Weights of a small GPT-style language model, trained from scratch on English Wikipedia.
Size: 15 layers, width 192, 12 heads of 32, MLP 768 tanh GELU, vocabulary 8192, 10.5M parameters.
Architecture: biases, tied embeddings.
Each number is 200 + 30 x the weight over its row's rms, rounded and kept within 0 to 999. Layers, rows and columns count from 0. The size before them is the row's rms in percent of the matrix's.

# up: layer 10 MLP up, 768x192, rms 0.231, rows 583-618, columns 96-191
# down: layer 10 MLP down (transposed), 768x192, rms 0.23, rows 583-618, columns 96-191
up583,099,247,210,198,187,189,188,160,164,209,179,150,184,219,205,184,138,216,217,267,204,216,204,170,199,193,202,230,159,197,171,211,235,202,198,218,204,149,159,212,185,224,152,202,180,165,189,195,189,155,168,186,206,237,190,218,238,209,197,169,200,217,206,235,163,226,159,161,201,229,215,190,164,193,183,258,218,201,229,178,161,220,160,212,201,217,232,158,169,185,132,230,191,195,232,214,219
down583,087,175,155,177,203,244,233,276,208,180,228,222,237,260,209,200,169,161,213,175,152,145,193,205,228,180,217,172,186,180,185,210,212,233,166,164,186,194,243,230,223,231,215,196,204,166,196,186,181,197,199,210,197,211,121,171,275,190,146,183,283,199,187,215,198,175,162,180,154,157,234,241,208,171,209,176,178,206,170,230,210,212,172,262,215,195,250,201,202,204,216,267,238,203,197,199,156
up584,110,220,169,168,161,197,277,179,222,217,233,235,234,241,210,239,187,196,201,217,149,191,188,175,218,207,165,183,193,185,163,182,209,196,207,245,208,269,227,215,205,199,229,214,200,200,254,142,204,209,269,201,255,190,207,211,229,166,210,187,221,207,203,229,138,195,171,226,156,199,217,216,214,200,221,148,136,202,168,214,183,238,239,215,231,185,217,204,204,194,239,207,153,183,223,202,193
down584,102,196,188,190,202,224,226,198,186,164,152,177,218,216,201,218,196,194,232,251,207,213,150,248,200,184,207,262,221,191,209,216,218,230,181,237,192,150,232,170,215,220,215,228,162,199,225,226,169,179,165,206,183,207,213,201,190,232,200,246,192,225,215,199,155,164,220,182,175,200,190,193,169,182,219,218,176,249,209,179,174,231,195,242,198,228,145,223,210,201,206,165,221,244,145,195,211
up585,100,179,175,160,163,227,219,217,199,235,197,192,172,186,172,159,196,174,181,249,228,199,246,140,205,174,197,203,193,192,188,230,184,213,215,250,181,226,184,150,193,167,174,186,200,146,168,199,226,206,167,122,219,161,191,224,212,203,208,209,214,226,206,208,197,217,235,218,193,186,195,134,180,206,278,192,203,208,191,182,163,217,182,229,166,181,237,166,253,238,215,166,226,195,201,235,193
down585,092,224,196,171,177,191,218,212,144,205,184,237,173,254,233,245,176,197,232,177,183,199,185,202,214,165,184,228,195,204,237,202,244,211,198,256,245,174,238,225,191,208,234,187,199,217,195,212,161,212,207,195,195,245,228,142,218,168,159,270,231,241,235,220,200,169,151,187,219,226,195,186,234,165,150,230,117,197,206,173,266,218,214,183,219,236,197,189,206,186,206,190,199,197,184,175,219
up586,096,166,131,207,195,192,249,127,227,186,240,174,185,211,222,232,213,188,164,192,220,214,181,206,153,244,208,192,203,175,221,161,228,258,197,202,230,181,181,220,176,252,245,200,246,173,206,213,213,197,137,251,219,154,240,257,164,231,196,182,205,224,191,174,178,196,126,260,213,197,218,165,181,230,166,206,216,179,192,202,203,208,210,173,189,200,221,187,154,196,182,195,174,206,212,238,233
down586,102,223,237,192,208,206,215,212,188,192,140,230,208,176,138,211,203,215,221,169,233,259,187,171,217,225,175,190,224,203,272,206,183,239,174,202,216,209,197,191,201,181,95,195,180,212,226,152,233,187,230,171,209,215,207,218,212,229,171,242,202,231,177,187,206,217,210,179,196,197,220,208,180,175,209,215,140,218,255,239,156,183,207,202,207,190,231,221,246,211,192,194,205,136,170,194,172
up587,106,183,200,269,169,227,182,230,207,270,210,180,228,199,161,193,208,216,174,251,203,171,202,256,223,241,210,163,148,196,243,213,228,185,152,237,225,161,169,173,209,206,238,233,153,194,169,217,226,226,187,218,249,190,177,166,172,190,182,165,164,209,212,156,213,212,242,166,189,189,175,191,251,167,203,206,188,212,180,153,157,223,217,190,187,204,183,162,174,214,213,196,173,201,226,227,189
down587,116,230,223,162,227,193,150,184,204,170,221,231,180,195,181,212,236,203,226,217,214,275,196,184,194,258,253,187,178,217,157,170,185,240,232,176,117,184,225,212,170,193,197,174,183,279,172,203,154,221,262,191,196,226,192,185,246,262,230,169,214,146,221,204,159,212,277,252,200,187,241,188,214,221,225,172,229,208,176,194,143,133,255,215,233,193,166,203,249,160,191,182,195,245,194,202,203
up588,105,274,201,227,190,178,193,214,249,201,159,199,214,197,149,199,289,189,206,234,229,245,162,198,252,239,213,190,189,268,199,193,220,216,207,230,248,213,228,221,220,120,208,177,199,173,176,229,215,218,208,191,213,192,198,222,178,234,216,185,191,287,197,182,165,231,220,216,201,239,214,201,196,200,178,200,182,253,176,205,175,155,208,168,218,200,183,186,214,164,244,182,159,195,195,194,126
down588,097,235,168,189,192,194,191,208,205,204,213,171,147,206,204,286,209,191,190,202,262,119,260,121,210,174,154,162,161,237,203,218,185,179,229,238,139,213,182,194,200,178,207,186,165,208,265,185,206,231,222,213,197,176,246,207,192,213,239,162,140,247,206,128,225,217,181,213,224,204,224,222,188,168,210,187,212,166,158,246,229,250,216,206,179,229,187,212,215,148,206,167,249,181,212,189,174
up589,103,219,177,180,242,213,202,200,186,197,192,229,246,188,230,211,193,172,162,230,191,252,224,216,230,200,203,185,232,165,198,273,193,220,208,197,143,178,130,180,213,176,249,209,268,187,195,208,193,248,259,216,207,204,220,216,166,192,211,232,201,232,248,238,232,197,215,147,177,217,214,210,188,239,250,180,198,224,175,199,177,242,188,157,230,161,240,204,244,174,229,181,192,203,177,210,169
down589,096,220,205,186,236,237,231,160,164,188,173,202,197,226,164,209,167,148,205,179,223,175,202,101,183,195,267,181,226,215,195,200,231,224,194,239,174,174,208,165,236,246,174,190,230,160,215,215,214,136,194,188,214,221,217,183,211,202,148,216,224,216,211,180,201,194,261,210,196,217,201,181,127,211,198,227,124,180,244,234,196,197,253,176,211,226,195,206,199,151,105,221,165,254,165,192,223
up590,092,206,195,209,215,231,185,267,188,175,141,149,232,234,210,210,180,151,204,232,177,171,172,241,224,225,170,181,227,229,182,164,168,173,161,243,230,150,172,213,192,248,233,215,222,214,176,210,173,217,253,172,211,214,196,179,269,243,210,189,152,238,255,287,193,160,219,175,211,224,222,132,186,187,193,157,194,247,202,208,247,223,208,158,220,168,196,232,219,201,242,188,160,221,212,193,210
down590,112,229,232,186,165,207,235,150,204,191,184,182,188,217,209,221,142,139,183,192,214,198,245,263,214,222,169,153,231,174,175,133,92,221,187,229,180,214,222,198,177,227,146,232,198,187,209,247,217,158,240,246,209,210,196,147,274,197,145,201,112,242,237,218,227,223,230,173,207,198,206,169,211,184,222,188,186,184,194,236,191,223,183,209,192,175,169,189,181,185,141,229,235,228,221,194,192
up591,093,172,193,163,167,200,194,215,188,219,217,172,189,180,260,237,248,169,166,226,224,242,229,190,249,179,175,211,232,211,215,198,185,172,214,200,244,158,189,194,192,210,193,206,245,216,136,247,153,206,198,179,232,172,238,206,238,180,244,181,230,183,168,191,186,239,237,173,252,190,182,238,218,233,157,178,201,178,196,178,219,177,137,203,181,133,183,175,186,248,194,163,145,171,170,217,196
down591,106,147,181,194,160,217,251,199,222,185,208,215,214,198,158,190,213,231,245,139,197,209,243,169,176,175,175,182,235,204,183,184,186,245,226,216,219,187,204,144,178,131,167,221,164,243,174,194,193,226,214,205,199,264,159,201,224,196,220,185,257,182,247,187,226,185,167,196,225,219,231,189,182,212,226,236,257,216,136,153,165,218,237,207,231,228,168,201,218,174,202,183,226,150,225,147,173
up592,090,226,156,211,215,190,157,231,243,209,232,233,171,200,200,161,240,227,186,206,189,201,201,197,203,210,216,254,241,167,203,267,198,216,198,174,217,236,241,224,213,233,202,181,199,187,217,164,224,174,174,202,214,237,259,250,193,166,193,146,177,159,202,178,240,222,184,253,204,231,150,186,144,210,212,210,229,196,161,150,209,156,200,186,219,256,210,170,215,223,196,227,159,213,178,219,221
down592,089,152,139,221,166,238,232,218,244,229,229,186,193,213,208,244,200,195,173,170,183,223,181,253,191,165,120,198,192,213,168,195,220,241,168,210,203,195,156,242,228,207,202,205,173,143,156,205,241,192,213,225,179,200,184,160,237,195,184,245,208,174,206,259,210,207,210,200,170,201,201,139,227,156,212,266,220,152,213,201,233,147,252,215,161,168,207,201,250,143,193,191,208,207,229,215,220
up593,101,204,154,213,243,276,146,244,204,139,214,208,208,175,205,223,187,189,192,246,193,172,155,181,271,219,208,269,160,185,180,174,222,230,226,168,192,188,179,218,181,212,228,173,227,170,189,226,117,282,214,179,214,224,288,179,265,189,214,202,159,209,175,212,161,215,225,253,176,156,192,159,206,197,204,152,246,190,208,195,224,212,181,183,233,222,196,216,218,213,213,170,239,230,202,197,239
down593,110,223,223,214,211,193,214,169,212,154,166,133,210,185,205,200,250,178,148,224,177,216,214,204,209,197,210,256,187,157,183,171,190,193,217,236,225,220,173,169,188,252,235,168,161,217,174,200,154,162,228,202,175,220,201,258,219,174,238,228,163,237,257,199,194,238,234,193,217,197,200,220,201,186,164,237,179,176,160,198,174,193,232,236,136,166,220,242,188,197,262,189,130,233,203,221,183
up594,095,216,191,219,157,230,184,248,238,145,173,229,226,214,223,198,199,212,220,224,183,228,164,195,173,180,201,182,172,233,198,223,189,229,226,206,268,274,244,243,134,168,239,176,181,210,174,175,218,230,139,173,171,209,233,206,179,153,236,220,213,191,208,187,263,136,178,144,219,176,171,289,211,197,230,170,172,191,224,158,166,239,203,178,158,198,178,194,242,213,184,190,232,144,228,196,232
down594,105,237,173,167,233,185,211,190,201,213,206,194,265,176,117,198,245,210,197,268,159,187,187,175,158,208,233,166,196,168,235,214,245,187,233,155,248,224,169,227,236,244,228,219,154,176,193,212,149,240,235,181,214,263,175,184,204,230,240,179,132,231,211,210,215,156,217,181,187,131,214,176,205,210,164,197,214,175,159,204,206,202,152,201,180,188,177,206,173,164,244,153,230,194,175,193,199
up595,093,211,223,227,200,181,208,166,241,203,205,199,184,186,165,219,202,194,196,241,259,184,196,174,175,155,183,211,163,257,267,183,182,234,211,200,196,220,238,212,224,182,163,228,213,203,218,190,239,181,181,185,177,209,177,254,197,219,263,165,212,214,168,187,214,175,222,177,201,217,214,187,220,189,137,193,183,190,188,185,196,169,179,131,227,215,265,264,159,193,185,191,149,171,197,259,258
down595,095,235,263,188,174,180,176,231,191,166,139,218,149,262,162,175,229,166,194,167,243,169,184,204,220,146,166,196,171,150,213,230,242,161,184,229,180,185,211,191,202,160,205,184,203,199,167,133,153,231,120,164,154,263,228,161,201,200,219,173,227,169,189,187,242,215,220,166,205,228,245,177,173,190,202,197,189,225,169,207,212,246,198,201,224,198,199,239,185,180,176,209,189,168,246,213,189
up596,093,224,182,129,214,199,266,178,160,210,203,218,210,224,213,225,212,177,179,199,151,200,165,182,176,131,198,242,208,210,241,233,184,196,213,184,191,145,248,192,147,238,172,182,230,219,216,207,176,242,220,198,226,229,185,157,192,131,207,158,238,179,169,216,187,178,225,187,210,200,233,173,220,206,240,195,192,187,263,195,245,181,184,232,170,228,186,175,218,182,229,253,211,178,200,194,206
down596,103,211,154,217,191,218,222,196,211,223,193,241,255,180,202,185,178,224,170,176,222,207,192,199,224,160,197,252,205,227,256,214,184,223,204,193,142,193,232,167,195,179,194,194,160,194,170,176,192,188,164,169,222,229,199,181,187,194,208,249,233,190,207,261,192,227,276,123,184,210,194,210,233,213,235,159,216,180,183,204,206,181,216,239,228,146,171,193,226,195,254,195,155,188,214,170,177
up597,106,142,178,201,139,177,182,209,193,170,200,151,245,204,216,207,205,195,156,223,217,217,176,175,211,167,220,232,192,209,172,208,200,193,144,170,181,198,171,242,159,185,219,230,244,158,194,223,237,184,209,200,146,153,207,225,169,210,194,225,217,152,180,218,250,198,168,192,181,216,205,230,216,203,213,190,220,207,153,193,204,129,186,186,239,176,206,240,213,182,236,262,194,167,251,227,171
down597,106,219,211,158,181,202,244,211,169,268,130,232,192,203,174,179,199,171,207,195,165,234,250,204,221,253,183,229,238,206,249,176,191,225,220,157,150,217,162,197,264,246,179,187,236,228,222,178,179,202,155,196,163,225,182,160,199,226,189,199,156,219,185,187,192,169,149,220,143,189,198,210,218,173,125,165,181,157,193,141,179,214,214,219,193,217,188,173,223,222,213,175,205,204,224,234,205
up598,096,193,213,188,207,201,194,153,195,196,247,173,225,200,266,238,199,253,234,234,200,218,245,211,153,247,186,216,215,207,236,205,165,233,165,229,174,198,219,202,206,142,213,224,218,172,216,218,220,232,187,198,204,190,207,209,181,206,204,280,257,201,177,170,190,205,196,236,229,210,205,269,214,215,186,203,267,240,183,142,215,163,208,153,192,186,203,212,166,209,144,177,185,190,276,207,262
down598,095,186,162,235,209,212,226,182,250,204,195,180,182,245,181,230,174,209,192,167,195,196,140,229,181,214,212,244,227,165,210,221,223,238,191,219,199,222,138,109,186,150,197,215,233,241,217,187,205,251,239,210,231,204,164,226,189,238,152,203,223,205,173,244,239,269,200,240,195,133,192,241,231,226,174,200,240,248,176,253,182,225,222,170,206,195,213,157,192,233,234,165,189,243,202,228,213
up599,104,218,174,183,210,167,179,171,214,183,185,236,208,195,250,180,235,197,159,180,246,209,225,174,252,217,162,190,188,134,156,204,240,192,205,248,204,179,157,188,228,198,232,237,234,196,199,221,196,177,251,197,187,215,173,307,193,200,181,180,241,222,208,169,246,213,190,198,209,191,252,207,186,183,193,192,210,252,177,172,192,195,202,207,236,158,183,201,180,173,184,198,215,182,212,193,243
down599,102,208,206,194,168,242,216,215,193,176,194,157,128,228,185,241,137,217,189,213,231,157,176,207,204,279,210,225,219,182,168,244,124,125,197,157,231,168,202,235,244,242,217,197,202,219,258,178,239,249,165,203,185,196,194,173,204,196,216,185,186,191,201,238,186,208,194,174,191,183,192,208,174,254,227,207,183,155,237,241,252,200,241,174,233,257,151,182,202,178,245,209,216,206,187,203,218
up600,090,259,172,192,195,218,188,286,156,205,161,154,174,203,187,176,211,135,221,182,190,219,174,202,179,202,219,252,162,199,219,222,239,176,195,213,172,181,195,214,184,241,165,226,263,124,238,183,195,249,146,225,188,176,209,276,222,159,217,177,208,208,236,194,208,153,185,181,254,231,237,177,224,215,212,199,202,198,157,193,235,234,193,205,222,202,194,208,149,194,205,271,204,163,184,222,169
down600,085,195,201,157,209,205,212,242,185,209,200,212,189,222,191,189,218,264,229,163,217,252,236,220,182,172,221,234,171,192,161,214,182,153,209,192,227,202,180,198,200,223,250,229,189,220,276,222,187,219,188,220,200,212,175,202,222,151,164,201,225,224,181,207,209,192,210,247,152,151,184,182,236,171,182,185,227,218,165,164,206,213,170,203,141,190,276,191,193,166,188,179,234,197,213,142,246
up601,096,256,198,179,149,193,183,254,193,215,164,173,207,165,182,226,164,207,189,164,262,182,170,205,172,134,181,190,213,174,201,219,233,182,231,247,182,169,187,224,206,237,234,208,207,192,178,171,195,211,213,193,243,177,147,220,197,224,197,177,168,174,236,181,210,181,224,167,220,229,193,162,218,227,199,164,192,159,260,254,183,228,226,213,163,214,162,182,190,188,235,194,217,211,179,244,162
down601,096,206,199,176,218,166,160,214,170,177,232,192,205,208,192,267,192,183,172,209,171,210,241,254,181,191,236,207,217,147,208,211,204,221,196,155,208,217,102,126,188,157,184,194,268,190,236,199,202,162,138,191,225,168,225,178,200,202,209,190,196,213,197,163,167,203,173,151,173,212,182,202,183,233,202,208,215,266,264,228,161,223,217,193,209,246,210,213,171,201,204,193,229,174,239,151,194
up602,086,197,154,161,154,234,185,213,198,177,198,225,224,198,266,258,227,185,244,236,222,207,209,200,182,157,190,173,171,202,138,185,234,187,233,246,165,204,217,197,183,229,202,206,230,147,204,243,232,173,218,187,223,224,145,220,177,157,216,210,166,203,202,176,172,183,185,213,216,168,157,218,236,183,207,152,240,186,186,147,207,151,205,267,217,244,169,215,163,139,202,176,247,170,163,243,123
down602,084,184,269,211,252,188,192,198,196,191,166,132,165,173,227,189,166,196,226,218,234,205,174,196,215,172,180,188,225,170,212,177,205,200,268,176,165,163,221,141,206,170,212,192,189,218,199,246,209,177,173,197,198,209,231,181,168,181,209,205,133,230,228,169,177,190,167,197,215,220,184,177,181,228,193,188,135,234,199,212,208,219,205,154,238,196,176,228,189,192,175,185,205,227,244,161,242
up603,105,217,209,181,207,242,198,257,188,239,186,246,192,271,249,190,268,180,225,172,201,157,169,188,198,215,212,251,189,222,178,234,229,218,223,190,217,183,152,193,173,226,191,266,211,124,190,194,223,219,185,164,248,160,147,225,227,256,214,189,220,182,156,209,201,206,193,210,213,222,231,200,232,214,173,170,175,208,217,212,209,190,208,183,188,245,193,135,170,164,253,167,144,170,213,197,216
down603,107,206,218,185,177,221,231,163,250,228,182,190,145,142,172,175,200,195,142,150,181,201,164,220,222,188,217,223,179,169,219,213,245,203,184,154,190,243,189,218,181,197,211,169,181,253,169,218,180,223,194,213,197,176,187,207,192,134,231,198,213,204,177,248,189,201,180,232,226,192,201,199,224,239,197,161,195,221,197,211,111,173,147,194,288,154,157,177,184,183,186,138,175,232,229,196,198
up604,098,205,184,211,161,203,195,199,222,223,231,155,234,205,259,153,180,200,172,170,196,221,169,101,173,198,153,226,198,166,214,198,177,162,164,211,198,231,182,144,199,166,179,209,190,208,186,238,163,236,236,172,165,212,224,192,192,218,192,200,148,161,183,220,202,225,195,242,188,222,207,204,222,230,217,165,187,210,183,230,213,240,219,182,258,188,169,208,178,236,176,225,213,216,208,154,200
down604,118,251,215,197,203,240,179,235,204,193,217,163,167,155,203,214,240,243,195,207,260,157,224,186,227,131,190,212,228,186,181,192,208,218,173,172,174,262,190,199,238,215,182,213,237,215,270,238,146,189,171,231,119,224,174,185,162,203,167,215,238,202,133,187,230,205,173,181,187,191,210,190,231,171,215,149,242,202,183,242,145,254,158,178,181,235,189,168,215,168,237,174,167,220,186,207,192
up605,101,180,174,199,147,245,174,154,162,180,162,283,203,204,186,226,227,244,145,170,169,201,224,224,183,243,178,209,181,226,163,179,148,213,214,267,157,208,208,188,210,160,175,213,219,179,220,211,203,143,222,181,244,152,235,271,213,270,184,211,209,201,190,241,199,199,167,182,240,197,250,190,173,245,209,205,183,169,206,201,223,176,183,211,185,136,220,187,168,196,179,161,172,248,145,225,180
down605,099,204,196,224,201,162,213,220,211,209,213,134,209,203,182,241,225,180,170,221,211,203,196,149,122,242,144,216,233,245,166,144,233,191,183,195,235,195,214,209,266,237,253,189,194,212,195,167,180,210,220,210,201,196,143,245,182,236,186,188,179,233,217,199,164,194,195,203,235,218,130,211,128,234,225,216,242,265,282,219,208,246,217,232,176,156,237,203,162,214,254,233,163,206,197,162,217
up606,106,176,172,167,204,164,214,211,204,197,178,225,187,186,190,214,189,159,198,222,145,256,201,243,176,220,181,204,247,165,229,198,178,175,242,206,182,207,190,227,207,191,167,148,230,166,190,178,213,156,182,192,140,160,179,180,196,213,198,190,191,190,197,207,248,190,213,219,152,205,185,221,190,181,179,249,230,146,239,202,203,157,187,207,212,253,183,141,173,212,203,195,137,208,254,202,143
down606,099,203,240,187,219,203,197,183,184,203,218,257,196,243,190,196,151,211,173,190,213,211,180,159,238,189,227,165,242,224,153,174,258,225,189,229,169,196,199,196,209,238,238,175,235,207,219,160,206,182,214,206,240,159,203,192,230,161,174,173,145,184,195,185,188,171,252,265,235,234,220,195,215,214,187,255,229,209,220,164,201,172,217,194,174,209,186,242,189,218,201,238,217,244,206,140,198
up607,097,196,200,200,185,209,227,226,197,122,257,190,135,238,179,192,220,239,190,181,208,199,142,210,213,233,187,229,189,177,204,205,214,195,177,247,155,153,164,151,223,209,203,223,152,205,178,195,250,172,235,222,213,247,218,172,194,246,225,185,221,180,171,190,256,248,161,240,202,168,183,155,166,233,251,192,190,153,172,200,154,200,290,188,201,218,226,187,166,175,166,225,215,219,188,211,212
down607,097,216,220,155,212,228,188,252,247,194,197,162,220,215,207,220,203,202,204,227,197,197,213,213,218,172,218,120,177,219,214,187,237,211,215,194,193,208,169,149,215,179,187,198,128,163,262,206,215,185,242,213,145,183,141,210,185,209,207,198,128,239,201,253,196,182,252,244,207,237,254,223,128,160,234,208,165,189,170,166,191,219,156,218,165,216,177,182,224,165,241,234,185,240,183,255,180
up608,103,155,172,226,169,212,201,225,199,195,166,194,213,233,222,172,232,248,241,166,180,162,193,165,302,203,161,186,176,217,212,162,221,179,186,203,225,176,190,209,222,229,196,201,222,166,193,227,151,205,220,204,173,217,199,193,187,217,214,191,203,228,144,232,228,233,205,233,211,204,196,224,227,264,193,180,166,234,223,193,222,174,252,208,216,168,243,216,155,210,128,206,194,220,203,221,177
down608,088,187,243,180,149,139,241,172,229,238,197,199,210,269,184,198,175,189,192,195,189,205,222,196,189,234,227,176,203,225,182,176,209,193,242,196,215,224,191,161,157,184,249,151,236,232,180,204,226,170,160,175,227,183,201,205,208,194,232,222,233,220,229,212,140,177,207,174,224,158,189,223,215,195,185,236,286,217,188,199,164,253,198,242,192,236,139,169,202,188,244,178,174,201,259,178,245
up609,096,250,159,201,225,224,174,137,192,219,154,172,199,220,155,182,210,214,166,211,200,203,197,193,231,272,188,182,148,268,168,217,198,233,152,211,171,238,235,169,227,175,175,206,153,159,191,251,191,232,188,192,199,172,232,201,244,213,229,192,206,212,189,208,195,193,263,166,227,188,221,163,193,249,236,188,178,178,243,146,223,204,218,209,198,170,218,184,196,153,226,234,240,187,225,208,183
down609,077,212,226,163,178,145,193,212,185,190,254,231,151,260,224,201,213,188,160,202,157,166,193,221,182,207,194,249,205,157,170,208,222,190,258,147,202,154,158,195,229,219,189,190,215,257,220,199,181,164,221,221,174,233,190,207,177,142,185,250,208,222,191,197,192,220,171,170,216,220,228,218,193,195,154,189,193,215,185,208,192,247,185,161,190,173,214,204,231,236,157,250,233,198,194,196,201
up610,098,193,189,232,198,169,221,219,165,232,233,201,179,210,192,152,162,161,162,255,197,193,187,253,208,183,171,208,204,204,219,214,193,173,213,229,211,203,141,148,181,141,220,138,149,231,172,194,183,191,136,159,211,217,176,223,135,193,191,160,151,212,161,166,162,235,238,221,212,176,227,260,199,170,212,241,196,175,201,197,188,228,170,227,216,201,162,244,182,188,158,170,184,192,196,177,175
down610,091,246,231,192,213,206,178,229,192,174,214,178,195,187,232,268,177,251,238,195,157,183,185,232,176,225,195,224,224,163,210,167,252,184,197,202,197,210,233,183,256,266,180,206,183,171,224,198,224,169,236,230,220,161,194,194,218,209,198,216,227,248,173,209,231,198,161,210,201,202,207,214,248,161,126,167,239,188,215,193,196,145,171,191,188,254,196,250,223,167,199,220,165,253,188,204,251
up611,099,163,194,276,198,249,225,146,261,263,162,215,158,199,216,139,186,189,213,262,199,193,208,211,200,225,182,249,179,141,206,201,227,212,234,194,205,216,162,223,216,249,185,198,250,165,144,194,201,165,129,210,193,194,210,249,199,193,194,241,165,228,222,214,199,175,197,209,163,215,157,187,208,179,184,166,181,221,221,191,218,237,174,185,175,183,227,211,173,235,245,184,215,185,144,206,185
down611,093,192,158,251,186,209,218,209,183,200,252,184,208,239,245,234,116,201,141,156,252,213,231,189,194,217,195,203,253,202,242,199,182,198,163,173,186,165,171,138,184,220,196,200,233,193,225,203,237,237,206,172,187,192,141,137,181,158,213,137,180,170,173,194,179,177,230,225,186,177,185,167,210,218,176,150,196,213,231,197,199,184,208,193,228,252,211,199,234,214,169,245,214,163,210,154,175
up612,108,210,220,230,226,177,174,184,156,209,186,232,158,214,174,158,187,146,150,135,143,197,190,203,142,223,148,275,174,207,150,251,197,191,222,189,213,176,224,162,229,226,221,213,228,160,197,246,188,184,207,235,167,189,145,201,173,200,211,244,204,235,227,183,206,216,218,231,240,200,222,186,178,216,182,187,149,254,190,233,144,165,171,157,180,229,180,165,192,233,221,184,146,172,210,219,273
down612,111,214,143,198,255,214,221,193,196,150,184,207,128,177,166,204,224,163,243,206,252,240,167,173,220,297,170,225,217,201,200,235,191,207,202,196,202,246,165,242,200,174,228,204,184,214,204,163,170,201,218,197,250,184,221,211,247,183,246,207,236,200,157,176,210,194,176,158,176,217,205,205,222,231,212,206,204,177,236,156,245,227,215,161,178,153,189,191,219,199,187,178,179,164,175,190,207
up613,097,157,245,218,211,202,210,134,238,154,177,187,186,198,138,246,232,163,154,168,149,201,184,256,212,272,206,196,142,190,164,161,244,184,207,181,212,206,227,257,197,160,222,196,205,203,192,201,206,183,191,199,213,203,187,218,225,203,163,155,236,251,218,154,233,208,246,200,183,203,190,209,234,187,233,198,189,164,214,200,216,199,179,193,208,215,206,171,243,211,221,152,184,172,156,227,227
down613,103,202,204,250,231,179,159,183,191,208,200,182,173,216,252,158,174,205,214,127,165,240,234,153,174,170,176,182,180,164,155,135,233,193,198,183,206,272,164,221,247,213,185,170,216,145,210,249,208,209,223,213,218,193,207,201,190,204,170,233,202,241,175,234,225,133,183,198,238,170,194,180,238,193,224,177,226,221,209,248,194,203,209,209,202,263,245,208,231,152,216,257,186,186,194,208,227
up614,104,194,226,168,262,238,236,145,267,203,191,188,199,213,245,212,162,191,150,224,211,218,187,220,263,165,162,209,201,157,210,198,198,185,201,227,167,217,163,136,186,238,201,231,219,165,220,162,187,169,184,237,225,194,203,209,160,208,184,190,193,144,194,170,220,188,244,213,237,208,183,171,183,151,216,150,234,169,162,157,257,159,211,173,206,198,187,284,205,226,264,219,211,198,177,214,201
down614,093,240,171,206,189,159,202,189,243,215,244,234,228,183,245,247,187,218,198,186,166,194,161,201,179,208,199,185,209,153,213,199,161,174,193,181,251,202,176,192,187,191,169,223,157,202,196,223,215,218,205,156,240,192,154,207,206,229,185,249,208,181,229,224,168,188,173,221,168,202,213,200,166,232,202,215,178,144,187,217,188,263,219,223,186,208,195,182,185,189,188,185,145,291,178,219,208
up615,096,204,186,226,175,198,220,226,188,200,230,186,171,202,270,193,171,174,185,196,117,156,176,154,142,263,214,177,128,164,218,166,180,180,231,211,225,175,207,204,130,206,209,219,237,180,186,239,218,237,172,194,172,170,241,142,206,254,154,226,210,187,187,198,249,196,221,218,144,248,251,209,236,189,258,228,196,166,226,206,118,200,165,194,222,183,217,133,214,170,240,155,225,213,239,217,152
down615,097,231,217,202,190,235,212,209,224,202,181,202,232,217,201,234,188,211,173,164,211,171,203,217,163,178,191,220,165,208,233,200,163,188,226,229,180,230,215,197,226,200,196,208,188,232,283,221,208,185,219,179,146,197,234,186,239,288,234,176,189,229,264,231,170,204,227,200,131,205,184,230,194,251,263,214,172,150,210,266,209,143,201,179,191,245,178,195,226,204,241,200,164,194,273,192,192
up616,095,220,190,218,167,180,195,156,181,193,230,202,217,172,247,155,247,215,217,194,198,198,164,168,159,270,190,230,157,184,217,215,217,174,155,176,220,178,167,168,194,191,222,203,150,195,235,179,196,192,192,242,201,211,227,181,200,231,209,184,232,227,247,248,186,232,165,133,237,153,184,139,182,158,258,221,205,216,232,233,164,213,214,138,209,192,169,226,169,221,161,184,194,191,159,175,174
down616,110,233,200,191,185,181,187,164,217,143,124,204,175,210,176,147,228,222,197,175,243,221,234,221,209,221,200,227,230,200,196,161,190,208,205,192,182,210,205,154,204,214,207,207,233,274,212,232,173,195,222,233,227,195,276,230,159,203,223,211,155,228,158,177,181,191,170,223,183,233,190,214,157,196,206,148,173,255,205,224,251,183,213,202,254,184,211,163,198,178,219,150,177,167,182,164,206
up617,107,176,103,230,179,162,193,185,168,189,189,250,231,182,236,138,209,237,184,239,181,156,182,208,163,238,205,226,231,208,195,208,199,204,162,261,200,172,191,226,238,200,199,207,206,204,180,229,175,212,194,224,172,209,140,218,176,211,224,244,200,217,282,208,184,238,208,205,235,205,180,212,245,218,192,189,269,186,232,245,189,198,260,157,216,193,238,185,210,165,187,232,249,191,235,199,231
down617,110,215,221,174,187,208,188,154,220,207,239,206,230,187,239,183,180,227,218,208,198,258,156,225,207,159,194,154,209,113,149,216,191,244,185,195,214,226,238,196,199,192,190,200,246,205,196,206,219,224,215,207,205,168,279,187,149,187,213,198,205,209,253,182,176,191,219,258,206,200,218,204,244,250,178,237,235,178,202,197,185,191,205,243,164,192,203,207,156,216,170,219,185,212,184,193,176
up618,097,144,234,183,215,185,200,231,188,213,133,226,228,183,213,233,204,214,198,211,239,213,155,97,166,180,167,239,244,164,205,195,239,160,202,222,213,191,155,224,222,237,204,205,190,151,261,271,187,227,181,227,250,212,221,199,235,207,239,224,119,164,231,231,185,207,210,244,247,205,222,189,214,183,218,210,236,230,196,205,224,229,211,228,199,239,214,191,202,166,164,238,185,231,196,192,255
down618,102,174,153,203,183,206,257,162,243,235,181,167,251,188,230,214,182,248,185,243,245,261,239,220,144,204,157,167,200,212,207,164,154,174,248,233,187,159,198,173,195,230,221,198,164,199,196,192,219,191,189,128,141,237,169,185,158,174,170,248,201,246,221,158,228,159,151,216,170,143,191,236,229,146,206,238,220,223,170,173,197,216,201,155,176,233,195,252,179,220,209,212,253,224,209,170,172